Weights of a small transformer language model.
Architecture: LayerNorm before each block, learned positions, biases.
Training: a variant of Adam for these matrices, 739M tokens, 11283 steps.
Each number is 128 + 24 x the weight over the matrix's rms, rounded and kept within 0 to 255. Layers, rows and columns count from 0. Numbers have three digits each.

# layer 4 MLP down (transposed), 3072x768, rms 0.0352, rows 297-311, columns 384-479
096140104152158147143098120118158121135084116106102125146131142115096110137136136156124142111099118091141117095155155136108124131137105134093112134085126123121117133156121145131144139142105131135142136115144113120139114093121103116144099111144104123123136112116140113099118101142155153093
117137133094136102122135116120127151138148116113126135152112115103141159127141094160135153127129152143122160143175157255141141116129097091120136139109125115115137126114162136141169157132124142150144114116148144182123136065116137105119094115120125144137121122131134187106113146134128163098
132127156167099141100114129124158124100134103132160067100105151102105099112126144096108087153131141132180109156144123074125108085101065133096140144169153144160125132146173153146121147087077124116132188128107137147163134159121107123159091085198121135149135155119168138112128088119068093146
133089113109133131092135118109113110110148126166140131126149138141122113146104110126164132137096161118104168123146148106148112131167104112127130094150114139104141126143155114137150133128152144148155099160148154108137135139120178154116131120156133095061126129127068152134089091096146147115
091118085185082121097096157120105110104096110144092149147157134128133151191135132093107094173078111128104100100108077149103148133097105115177130124103139139121081146164151127099145151118114144118124176124165149131120158129128120143170143137143123119137154113130117128186129131173175114147
111145138116097124121138139157096140099123133113170123137112121109164119129155107122147117155123133160131097128100163125134101120089110176103132112131156052089108115116153104037079136158093089088146109132094146115106099132141142185127145113132099147108114127124171128116124140129162133115
128119108142101137130096082139125132165162111185121133143129102135133156171151103125179162102108147140142089102184106124134101119124130094124131093135146119120088107160134117107138113159130115117101115158074130093180129091135084139151195178160124169159098133092169112056106116126133132088
161152117125155128146102093113141125098098102100145113116157121100050101109095109106115146106117109132105080080068103074144154112101137151120103084171183146120160121158172178161121100163105178156159079157126132116093081139110115150132107136170141121153120161187106134137165092139123106131
135130088070177072091070073170076082139059049074135067184154182139175183104107091146095091220041141082137157105149124145118199093196165114081097140075128150095142067097109143089134142127235141093127143183119153147133104152103187164088059111106163087140142106188203171121197142114255102098
126150098118177153120098105094138161106132114130104160152148103084078146123166073165158146100156152155106088169145126091125122151154081133117135107163099156101133144120152106080145113091168123102118137086141131117117107087121098115114126154141107144112102118117110132097103170100156116124
125127119139110092121104138085069165151131106099134115110122175108180155151117138108085146119113160125135115129156115143129107158129146088142099067146103168118081148144103129081092138104131135153128166136145108108161149112153090138115096098093166154098111115121108070131120171115093092158
132144110119168158117136131138140121138118132120113122121133138146161114123148133100134109102131158119112097124104141099139116130147101144090111145135126143121156148111144118107148112111126127095115155098110134094148112133117092134147139132121148117121129093120120135104148109119138139129
133121156114125120148113101132102091137164102112134109154140108154112142124123095139123119127136136118153125139119111255131129152116104117114109116136131133113123137136124136134123145119149109129122124127124138159150117106124138139138114137123134122152137131119115133131136108121126129143
172118108122117155116136132136090135124133103119105137094173104183138120136144138100108108081165115125146120140147119123143110133140081110131123133102128127120127132119144122116105120135116132112138091139161119159162167127124168152144104099097143142100128129104122099126140129120174127127
111112126107135098141162146113152120110128141116143154150103141156118175149137152124149132141139166134119120098112119253112103131118103160081136120133115102133121126141123169122117133089112104149119094126134107130096130132137128118150165129126138145175118135140159143125149126116157123119
# layer 4 MLP up, 3072x768, rms 0.0358, rows 298-311, columns 384-479
094112173158129063136191163136124162163189134061138145122150095124065166144157134116118158142101150099154174186147127113151060103116145114145116154113158121117128114110167125119171147177125151126108136058125089172129117108130197136150159105046162180153168139084080175083092086156095162121
148107153181087147101154138177137138114128138152104125102108174125087085141146159121156109131119098124127086131147121138141097149163174099137150115118111098107099123157145166141137100144154139101107112100142139132110132104173172121139110138099113135079126105081125150103150130149122100113
117155150105130145126144108160119144170105118101127138158141156098113132119118139121128099089159115109132101126115142147078153128126138154142126121115191124136108157123147090118111127155125126138093127151154076180121126126156119118143086125094135137144137112116155148154128123143155113138
149122145103133140127116117139136110082100126111130156132148095144132175133146198154155125120163123130169142115074124135120139104133149133096121127124110095147151175105124139129166103152116152150091104142151130151133126089084144131106123163109132110132129102088140176171139135154050138107
095097118140141157116083145086136152075159129171147140104137146148093166168157129136141109166148155107135138130079117109121147116143131104158089114103139151150086137115134153117108118130131152133163115084099131129171104152119156094108123135124116126135129117181186120162145103131069131079
116117132123137140158078126127158150133149152152102109150125124137112116173146137152117148165177105080090127138207128108105137164169139113092127105179150108124122139136132127082114101100114136191105085152133176146156187080144136099132065114116149134143127166105120164127090102142110140098
131118106148108106104154097098094127101133110113108104136115158083131162143154105168124144065169135145129097154125148146148081110156164121143141131138204089132113115104135123116135117151111185107124121150097106156166149150148116166113090153117119169140136095107094122086164081143096117171
116104108093123092156116088149124133095139112081126135149157147141110120194120125132138169113113114130127184127139107105127061122124162143170137164135114114119135125135162083164098146100127147151138117114098114156156181111116102124136156132132127169153146111105143148128111115115106105123
116093120082110138152122147104148130130156114153108125152126119099143124165136131155137180146122204115094158189137117127088095111091126181148107144132123149168141153169077125115119138118151098108121106134124113117121106092171138098123166115096145172115153095062098138131135150111101121133
157105133176173128095117134133111151161115139123106138109128113102096169126094142132087119143085112122152125165101123108097119122138191116123115122120159130140127144150107047122064133172117118125124144109124074164113185135116122137139118111111108129160143118090129094119130108141083142122
121094170135118135160133166146101156128116107188150126128109109131121128144100139128123120125111120117145142128126133113157140125170159113134101122109096167150095104146136108140149098132142115161139118137139097122116124113129116140137119127123141113127122134111129103120160179110120148132
121137154154141105126158095115116150206146126096080085167130115163071115173123128103142161194134171065122146170156156150133113146150159065059094114122090116150164131086107112148125150102190083119093150117161073121103107060136142129150075127123166148188149115114096162107111108162106164093
107135130119142081143126095139131123131129180144119088115126139105145131132147167138135129134113113109122094119131110123127158111108160123134117109114140127089136129110139085157128129101164149104125163126101119110123134142130146120140111146135146149130134084091145164123084146166084159122
155147127104116163140174135173114126150145099097089107131133135118093142139084098152132128151098131115160122125131133129129138180141073117147091119078133131158159095105137106113112166111086138114102141141114109148103152122108128145157120150138118117134155089123132117152087090126111178163